python train.py --n_layer=9 --positions="rope" --rope_base=10000.0 --qk_norm=false --bias="none" --init_std_qkv=0.047 --init_std_down=0.00554
Each number is 128 + 24 x the weight over its row's rms, rounded and kept within 0 to 255. Layers, rows and columns count from 0. Numbers have three digits each. The size before them is the row's rms in percent of the matrix's.

# layer 3 MLP down (transposed), 1024x256, rms 0.0494, rows 164-213, columns 64-127
095:092161109118123104145093169127087151187135084082120146135143128134126148059136138177096124140127142173099122113151130097158129144151115163125142137118107120163129158130163148133141105113104130
105:066081157136132101103092153133130127150165141154161145123100083113153129106162143148105132124124112123131072143129145119107113155143105108137136149107129097142090167122157113123082115163163143
100:151130167135104148155158158114101117121077108128109155114132130090125122127134163105167104084128112166114132074092130122141148152163145153160161116120134096091115135135166107148149160141155149
094:176136161110140125119143193153103095147130096156098134129112100136157167158114073145078159114163103163094103134139111106124104153172099154147136092188106107122116110127133151130102114138153152
091:146149138112109155111091108117103095143121105180135099153103116131124135089142101158117075136147107117115127130144124133164163129115121088095103139135176136143130112160154102156108186134149134
100:133147157116130152147119119120117170197138127094147167123160137135164079127150142171113159120137128099184101146118148109165124114142135136177141106136141160143121163090140147129157151142129107
106:130094151091152155146145142113158131086151102131097113147096102135110150126108124089157110122114099137153097157147107133145136146136106091146096109074120131161152145119138111112105104136110125
103:101131155158104148123141118082156127127120101148072110152126109116120124155142107121173108143095136135100155165149127077104133125157131106120170141136165134133109100091102126164085091114129106
101:095155106130142133158127134122114152170114139113102136155131117161095151139090132096132098105121123124144118105118164136161165110121113118109132154157126108131141153142092111101124145151137104
102:117102109138085176106141091150113120126137128122138139139111128145075093162136070119142152134114104110104131135167132152112160113095126098070158094171125105119156097122115094124107107127109116
100:094124150113126178096151107109149133095138137071135120087114134127156173147131105094172103123113088116108167124125117145136145090132165107109104133127147131105146140120079108129129110140103101
102:119142112121134172116120160151150080154162155106153096135126138141148112115136159144128153151168127131155099167101116121115091127151207164116124107154143106103109117107190141127101148123157114
105:125164136138162120087113121149119108105156130091119135121121115116166137114114113133106145103132130138132166112216072158105077141141122103096123119110109114094098118124107141120153131173079113
097:136141116098106141142137159116137134127110151096148153116104125102063122101126123089130146102139141115127127119165156122129135141159117125115119151120156121115158121188097136138100145143179144
107:125168107086153114123120180122122084135158119123139119170118124104063117122134092183129151108165169097147150167127160124145139094145132095129151134127132097146120158119121103142111133176141120
097:130110138089137107130116156163123109125151133130156174144171106139101155118093074092143123124122124124141133137119087128124163151141148135112155134126144116135124123104118143179139115122115086
098:131134131095130107139121147145105159161115165070147131156102128131150119083146106129139135115089102145143159139124134158137124101155143146133155131144165101098123104143127121115171094115107127
098:119134141119091114144131145150130135085109128160153146079127123125124144152133081124102146136071129128132165185150146104139121125124110068140116126146120126106120104152161124117107107126109123
102:117130146126110171169116132133174142130085160151141130129091117124133149168130140140090134134156116132146129144157130136156147104135122145123088138119099152169152071085102154107099111096140143
096:127164133099123096097117143101089122157166183122092153128143106091158114174086099078143121139108079156116138145139137159151081200144116147097151157152158136154141137162155106098093088148161135
107:083171142130114092131142130100205110124094126106124132149106144093110159121123156101105128148124175155152155176101125139128114094145146110175149106125097136120100096125138121140119121140107088
096:096103142144125109105095183099175160116108134132119146158119117103156129095165118126118092124119105103078174126111182078167132160108143133129121137090094142130130131131156098108145134125114113
096:109121096130106101123142121102108097121110128135101164138168124146108121147144096119149126148102101121092123100112104148177132137140134130124117138121150097105111121086140073094188090144070124
098:108136163124144144130107127063155158108125093082130120104087167130123141168100139133105123158132160119108132149167167128122137152121146125121119154198182134134092128154104142110101144131146108
111:131130128129143117169108135133096113127099111141075115105110135129153123109154100164125115125118131135147142148103112115139137163127130117161158166106176094122100124123110104120146110147142152
100:122148160141101106081154157126118170123083116117143123125129105172120157113159128146126168113140154131132091113134149196111109091127072137114174071130158118160127104135153104129155149110126118
101:133134110181117133117119095159153120143143159149135143118146090133125125167123135088087109093158108113113126139094129135083113130140107146146112119141141158115156126120154119146141137181138125
106:094088151156120094137115157099111117152136130142105079135126142149140121112087101094123106115166105132110082145135132115149133107142064161128100122113096144111131122102105142117164138137158094
104:129071121125135115133130160118123150133138114155106103096181123130108122113117119125127150125117132128104177094140119103159083129123181141105124119161148112093140127141139157131152090182154188
099:134138127185123140149121111195129141146104117145120120127153134105126128125131144141107128142142101114116127107117132078169123155076114121124141108153141110107145163125162149110136159098118084
102:138081141130130123120161115153146148155125105099147129181131139112148101147149086161117160131174137164147126139158149161126142122137163119150151094114114117112171128096137117203169088152139112
107:106139145104133134081125088136134120085098088106137169100152122147125144134110157120150144121190114120097146120133072146128158111134130158146132133163159123143126145122112149161109118132083145
102:086138105132158112122133128155123130113113145146147122077133140093143097135146117183126116090121127143126158128122164122121093113108137113095128150157160080091156112123171149146127108143119109
097:111142159098106135140112146184123136115122119083123124127109110151134116112111154140108123125128103131105114097103130114139159183109108141124112125107155081112128128105159146162119140159100140
098:098128099106167082107097218097093143134170083147141151102113127121109136131085148136139120109159052138110122131118135129119147135109109150136148110102240137139165122140116172127112125149162120
099:145140118139114124110126142173128140140113129110119121139106112148110111178116115097154193109117095097111138116119116179104145092134131118112154148106145112119131152123162101074168096114128174
102:147090116116121158133150090156090162139122121123118120134144123160119154138110127128148161113118129136192164133111096072140082135171120154156172119146159122099156169129139125114159080116133165
100:146090172111118121146136132097117123148150085177105155080125128114137096091126160126153122098163135103082125116138116059119137130150100127094083139143124147122134115149127164130083131136114147
105:109111124127107131138093167126146148129139111114098100131120093141122096141139137200147123101128147141119108105162133185155152070121173126177139165158067120170158093123103131146142152110103053
096:126111115087094110105151163118128098169145114119139119159134135141107153172156162170159151165127117140177135081156158129151147114140133148134102132139125141154134159108141119130151129158120138
101:109097088093077113130129106065178159132111168162114104081136131116118108109138142114145124116140127170121092125099131149148094105125110135107132117144160124164169087102133118092125149100134113
102:128137119134126108109137115119093196123138124119128103186100097146124127170149139165155185104120137161112139124111130146110146119087111112139090133107170127120143138140116104125141153113130123
097:126134127125126143135096142123087138127108135106118144135118093132121141114142111131116150165139140165113141175100070151160145167120116138065138145166140154159168069161180097103072124146102102
099:137111110139140112125133121127146120122123161114129130152147099138168135117106114167158157124133107113151118140168155086172117149113162138148123109127119146106123162111123138135142122141103134
112:135117143114141131096114134128094115148141119139116123164135162101141141136114143110084114164102121149134130131126111089130142148142115121127095151172156117189116161078123139128081120101115097
101:121179112125132143112129151093141122137114077129171153158124144105134077108136143119133130176156129181192135109106171154145133134110157145109122115114125120130142097118138170137095129137092117
102:127144172156142134113120102099132114179131146143107120133117151147160135116097158191152123125108133162130141138107146121133143125103152119127137116099128108145146121128118154121148132118099066
096:127158152128089138103113144144134114128146151113134103113091136083112131099131113124114153091113102104081109132119141112121107146150107115135143149122141143125142125145136132108147161130146110
101:148167154126134130120145130129162140181164152066128158108115163132113124095136116102100094143139140125124149139139108125128106103091147128150152119116139112117160142126122141123149122101117107
099:111146176129136108127132105093142113108120146146111111138088142104125127151164089127120175144136161132127101120102098138161138103122097102178105134103105125122138170125121137073125135080078131
# layer 3 MLP up, 1024x256, rms 0.0636, rows 165-214, columns 64-127
111:142108162165137134150125121117106117147094104153123158133133117109075106137091108070139156070156158132097152122136131099118139099121108119118129120130111140166152121135172158138109094091185116
101:110155075100083106090109112152138127112153127167105104100094089152108085081145159172111108137152119125122123091125139106117114124104113145150184129114142107126098139113145159132127163126114154
100:112098112131128123107167124116104107124116127139170106112122138115121109134107103131130164122126115134121106130127100116107088125102117143145118138071150108138110160128145154146096112100125162
090:136137109145118130110098117103143116091130116123160132125140122139141115111132142123132078120109120159171094161133076139166152125106178159078096125140126130133131147130153165153111121181125147
095:107118132141176108117148133172117109119153147116132081118139120151157107119116103098113139103143146104137127120106111131133126097158120082146095106122136136153126106128159140079118124144186159
102:137129120141085096186116139152109121113168092165107131167113137116169142109114137134148104137121117144120166142084139137127082152147141085172142085156119102128113131122132136133130109151135128
105:093140102148133139112123127123156115127135151119118098151124165171098107101132113081174128122150140131098142132132127140132113148119155112151156121128136142172131144112143109122105166142149147
099:067164126131159149113121123085135070175128091141128143121100100105107126134162142145099092119146126123140115143143111150122131103161108100105105175148063141148151154108167111147120120147158170
103:152138130124088137135092106144129136164138139097113111139122082131120079143132156129100178114123115131109100127116129118155099157101137107130118104094142135135131113128109108140152123152151072
098:142065143138174122140109118150103106094140109137157117101143146111121142086143137122093157092162136099119129081146161174139073135136112113090126086108144152134141127137091171118094158125141175
102:086159101144169118136134110126118124112134087140102108114127153126146131143099124143106110131134137093103165084116143120155142130111153092128193121096094152161157135144159074144146117167095133
108:178099165158139121114088158130093105146155144152125144118134081131151126094083141104141103097085162117129139155158136151112147148152104124141175146152099125135085124108164167152079151169126123
097:142108137165106085137117115098120146125151130109122121108122108160106116117178187149091150167096124154120117131108125146128101157126103154155130139097147076117127114155118170122145140127095100
107:153095101140113126079162133105151128109103119152159172093104161154123115113113128090142105132105161147119164140127144170127133139146121115034132104123111132148132099086137194053155113105150142
092:128119157136114081158118151141136100135102116098169159148130133128095126141103089111155125104155138167122133115096172130139145197144131123130155148140113114104140135119088143134148109114150142
101:094126117141131096085082118141090140084116140153172121147157102130112147140150133118150088128114145115141146134132145143137117181113142134168123109152092132118125126126147156124122158118153093
101:150130152124133124157102166096137117091114167171135113120163158139111114149106160112153162108128132129131077113089121103157127153065151098116096141136140125190131121101136103138106107138102132
100:108138155140126129149119145181135127155117099134114122150127122125149128155113101110129133111139122172127152085143093104118152093130140139113163131119135150134119118169131139159092099128119148
094:095156113100147135133100083125142121149125074169113138114132163091143089116100154135121109143109131112144134098146106110128115177141094135138140155147103125133092135162082126125144139142151136
104:148145115129110172139132153092058099128116138169107134134123119134088126157105151116130111117116147107135137135104100127130112144146127106116190115135079182121154113091097092112099104065127146
100:109158141158119098145105111184153111100110147168131146098113128114127134104089148107124113093109153133086144154134154167159146108174114126165176096141086111114098147168125106103071151133125193
095:079141145150132114102142135150144105177118092142150116132132159107128114103079165121134090125159128115142125088146158103164127106110135155121153113180090155120101193157174195164159149126151133
095:121143127129144132142132143091098134118099107095126139117117124115127091127117087151131088110130123110120164132154069156161128103121168132127145120115141134150104166102143152182108146137102166
111:125082119138107120123105170138114129129171120104141047124141175109085099131094123120109103127152124148075092083120109108113114136090110099170111142099145102133127108150157137115110092170165135
097:115096119096136105121087157137142101150156114144135116131126140135104105115074131094115141087147139124113105128153136103168100141081131123156133126069146126166138084150111101157076106125131117
097:147109146104136128085124143110135095125160160139164116119124149139140123118091108138131147094117148132121173137182148168167129126136136090149112125070092131145104117134118087145087115180141097
105:093154110133118141104168149123158099124118152163161116130135136130088138130137142117127127115146159118095120173115111109124149098125145124082156104124118145138131174130139100110120098096179097
103:090137094108127117110111154110145130111098163147095116158108118135089126116158112108110121151119158105126134116093179057150105105153109099126133161137094162118128129132150108120134109129137162
097:161107119145105163110108075093091109137143142152138115103112107133095144104122115138163120088168126123108152123118160112109115133088089109115122142097113164163158133135130146104097128108154107
100:117105072126131144120113147075134116132143095080103134135130115129120156111126127124100169130150115134071149140148149129119119095107133124147108083128155110177175132135172115140117124166170119
103:129127126133130095108123142136145103152090128153118174109093114157128095103155142127135130114101146107111141144137160140064167152121150096132156189167107130163159159141167170158150151159133113
103:140123154149149087120104167148110110132108063137133103160115127117136138148159111105113092109150157156133146132140106115110134156147094124119095119129090090127149101128153091097082106107120118
098:132128102182124093133122090104062121143122102103126110158124116133110144153094161146131133136115117182154169121108103160109108127133127133133128136134134163144142156111116158105100142111111098
105:113132129188141080100144135093142146159118086130123150090108119103077073102146125091136122123095162143108146116075107107147160131066149070135139117121135124142107118108138151119147174120127115
095:145092154138117140122096146161121107152113149135140157129113115141160117066143149114112132113145138112107131127175089103114136149116108114127136113087140119139121078155129107121107120166139131
101:078124122106136132103136138173128121146110125133116140123116097143130090143139138152144091099131153111117153160081132091116079151111120116121090132072111089129125145147132119105140106178126095
101:102098096155141094095134135149131109102102087111174127166114139119114152131121116152126111100094129131150161125133154159112131140133152106159135163132124123099170101155136084122091145112148104
107:154126160120106122151083162141106135163117130116162143131104148091123086100088164127097136124119141114140140079142141148121089109118203129145147158134120101149138104135129154174112102136137122
095:129133133155141129123116102172148137130128126147130152107099128120144108106105109038134074147163138169122146115116153143098147114116072157082099137119121114123109118141071112137136142152119155
101:144129102133136102101136121117113120138133090101120138117117151099116142138108169109102099132085113106104150134154149113120141167178150154108136133149115116104168170144139148150133171092152132
104:106126134151129136158149080111089138119137064120103157135124124132146098168101129144114148112145146109129167084129148153118124110114091153156176091127140155146150147125122106140145100138110131
097:091148127193096100085110113135145122101108082140118139102135098146115084123105090136114102112105129113072096107085109131101130085098105117151119133123094165118122190141137145126140171102093161
109:104120146129167087139111136149115142153090099110172143145123160131120125158131094124151175112091170156129102139155121147119116132122135108118100096097102085104178097079173141108106157130110093
109:151122097176112126115170122090103105100105078097149147114113136122113117140129156093138109125125162113058165133102143150145135138122105070117139089128117098108150148079135113130160104130151141
101:147115116105139109165146099125099140121124128155136171192115132127062159124138139135123136113123137158141106098164114130089111159147170110104142160110104156109121121134100074101091150118138107
105:109100091136165086128108165125139104135140104143137126124102140118133126094161095126152094122163149102151105126164091082118133131092137117133141189107090162127156156115150122105111132136145132
094:122150102150109137114117079100115078126109067119108128131121097126129143114130126097121106085154121131107145150138167139127148122137098099146074117122145123154132152129131133129130111140138132
102:111090119127123130099150130093109113107133123125124112184105132121117111147137150078148178129109147136105116117129144088119164168124091125116137133130107146123120102115148156123110096124148127
102:104150118142159139108148122111151117138138120101150105171112091133143114134128172118106113111106110087131143158103159080102109121129180174097141141104093127125096162119134128166156154169142083
099:174054113115149126109161144191135104106116106159174142153151131139155116068123163136101127085114138115129123155160151127117089156113106154128142141091094120129093106127115117078125161150146110